Weights of a small transformer language model.
Size: width 64, vocabulary 2048.
Architecture: learned and rotary positions, biases on query, key and value, tied embeddings, attention and MLP in parallel.
Training: 82M tokens, 4978 steps.
Each number is 500 + 50 x the weight over its row's rms, rounded and kept within 0 to 999. Layers, rows and columns count from 0. Numbers have three digits each. The size before them is the row's rms in percent of the matrix's.

# layer 4 MLP down, 64x256, rms 0.0821, rows 0-42, columns 128-191
098:499518476522546437449481654497548615498502460477561486556495461496559595429528666505512554560482418532534538497461515473527465501423437419477526530547455496424442487488528467520557490627444505
108:572425454537452442533550563489495452468530464565535459403545472427554505462440513501509498455505557552490519525512469510464489601515441487431453579459501528504460607423507440462570457488466507
108:523479476488504525500565472486504460522444534519447532498426559517469481583514472459477487634478474470504441510513457507524446438512518502476441461532471400471521543533598435529476508476557557
093:420531521499551416436469460534491466521521516579462484559524473517500432580459555500402444494482435538458437490499440458464469500564512512462381457475469518518497555552481566539499609440545485
101:492480445353484516551539466631509528472446518492536385470505522481539447466396561489493471476438598403408467428430495479511656491585499514439459513484448514582527624443478516464556437473543529
093:487482532494522441520510532546441529491450491509502565483558518512390458465421540468446481502509561522469472476589451494421482542552389552540611525434465547550512567474463488477494592524573523
093:416445475498444520510540487503526488519598507491477548440481532521554533505542386529579575527430505502412584416504499461526520504393506578603609464514525487481540441498564568538504526470554419
100:500443557457531520555458549537529510501441552516474528554469454451578511504497525405526497483371419445527536433537465581530487600498509463566584592436420586517484512505426519519575506517521493
098:540584534548484494439433545534443588531472475494460493596514511403537513469631436529478432468489481403558486480522525519536449436425461539559527554478508505473443467543523547556452538553374519
096:517511576552553482484429457501606513565531473453470481485412451575439491434552541485566501372483537569535515568410649458398532622496478471485568521575492549488452492499492469551471641460476490
103:513440529509500532513508524393479507536544446460498576555478487522565490467488529518465433554517581475531583518493497396548541440513534462456438425521531584459499460480483404516448533465453559
101:402530532551486520479441437453522589481564506418531546457525563549389453530449538459455424502533526508544465526549505435479510546498538516506548553520455549456464491481481574473450491481447486
105:456518548390528505530545410404546517528502521478534408434484495506581531468508560383584463432489450507447489510456478492490487364491431543552478525556573560422489553453486577475575397489444457
105:536511447461512499548541566543503426546478522452524477548501429584443455447526506476467509578452518518483525538450461522503561459448586576519544533476552436445539556428418472514373467612499538
089:495511492441547595507455338514523466530511547527520481486529425465443491509504475510547500549604422470582482535489527606471535436449534589487545489564583502471511523555482550492551573461561541
100:482485410543459519498514508492467481548528535405499466483472543541480414474530450499475514490429462490515444585454477417547463407553618484407564485471499447434566496500563586468541495548544468
101:463446474461505510520415441478513491471469525460442428519500487467515451476385431468454437429544571529444657467536524496435491524551451560511481466530581490460601538490531496521529445516617400
104:464602539482368429479465527497531468479496509608533498475503535521447529505499449572487512568581473480384526545522503469578422473400561462491400531465454451482484529504556500487494545491506473
095:398522433507490435579454540585524407552572550367476473352510607488509481534544465428559423515484431569514597483508474536514571591540436417489469401586474537528556538583474543516471423488599515
098:461504551453490497484559420516458608449466488435556446489545509442445413469510523516595481424508556532515517421364503504470539494538444495553471402503605559592535528418516510467430488535483586
105:406461551484436554573560424468498547428402554603563466483507513481491526507460553474475470457485465508540436407488500356450497507501529566541581550525484500542511467479553524537426498456467499
099:513533399467353527522464596429519539547464533417511438494479483511535477403527593545493547458481503564558508531530513570524507460473534546506564428493554592461499499474522581436584402514540535
102:560551475514502509394534509530456378392490540579407552450519524449450553564539497515482515558576500517477444453515453447497459560535491558448425576532564499504435523523454527511529553502526460
089:454483493559491504550465546569500571495433491611474509452533514462429580485451598445571451485449449431599404460424602445479559505473504492421440389392493490426453488565590592576513409448465492
110:587552613386474469539505530527480375452583461491457479419537537459484393463527428458470525493442514468494574497362536544505533429581514524461524572491489520511545516505551548433524528568561477
095:450555490528526458499530470506556517464493483544588550471414422474548555409450388509514456413515555443494457505520517426584551482440407481495483509502480591510441489490494583550559459535546518
104:409485569512509402502469507477495549524483415512528574445538494439494427525534436522579565552447478544416486437534492452459486475469568566572506501542513474518537453434464440418587435523511377
096:511497496559473522512477410401414451441518409419455498453477505466501532478513485508532519591416388520494515478532450560463531522572452522454413505475631497502511586471491421518371461598545521
101:532460499462491562523459598512457595490454505563473536500477503449575472475615464530506471474574543509456502423496532520434461599526512463450414407512419546537479453592446480533524485465490405
097:545433439551465425557575555613463501466586446459535578507508502487360558519525545504544501519466492461455501513449528484528513494532540523467528549425577488458509481520589502541464499508492466
099:435549648458544425459449588542500489535444476478472475475440512472481511489432514448456541469553484514532449465539473445441498473580353530557481434400412533481615416546443483550525421457434516
101:511564509490580621513501507430526467443491536488505438497514525527482555475481499503528491562534495440525522516628548534554600466468403506454548467488544495530525467484579541472537501535540504
102:570572412465460485501476463491570457479485544512522446559455424435505465483477478556456412496562403505500484426400539576515433502449497502509480503531512375462448475504472435565473569526603434
096:495499455448587508499578479451479536549492537485567553489449490559467547540464561489441539480388443447538498446448395531499529519565413481509496532555514541508456551611450542541555552507473593
094:459512540515510494453508490507579499529536470494574568471543498533429513597428531572443450437457510495519459519496513529583552440485416508553616533536505485537525442543462424436488628525470484
092:566557481466576498482519493479433508535528453458536515471460552505519439435544527452515479463469448448413463576479444460506470526543544513469408437456454504570540414469527543557412507535476595
100:469529497489455497495560471421525544585513514501486502518532551482447555528522513499494525575501514453550444557537508563499441565521487504437465540545469531493571452481523517486524565570463541
094:538514517485444517540548481569505452490586441531525376414516578451590557465524531383470507548568490489501499510526475449481489459511542545377598633562489422526568503486464555491511504497546512
105:431466516579546458554511490480464518545530527430473449497601537528468508503445558538535572464526511439499441544519456525512513594493489489493513499517545458589526439478567522546509360530482538
101:471434512493439412503518503460565487503499555472436535463610559502457535517462414460481510465450467489388563481575472487489538581489419621546576509449485509553565585539449439609489491505466461
098:488558485501472476452560408530470515489499511589401455393554529455521605418470513572472588503558460436570536474567525514501461531443568455528552484494433447513507516564503458483448546516451426
098:449470470554522527546487489552525500525428547505520522441405534527515530423457455503432537429471515568389562460489459485539557482477459393542533508616530485560507468503529461510472563550553440
100:509515548578450424510492443508528518497573594557504454493479543514517380505536517535555509513505530537522487527537583478450491393448478531527567461490555500427440537345488567511452489433477556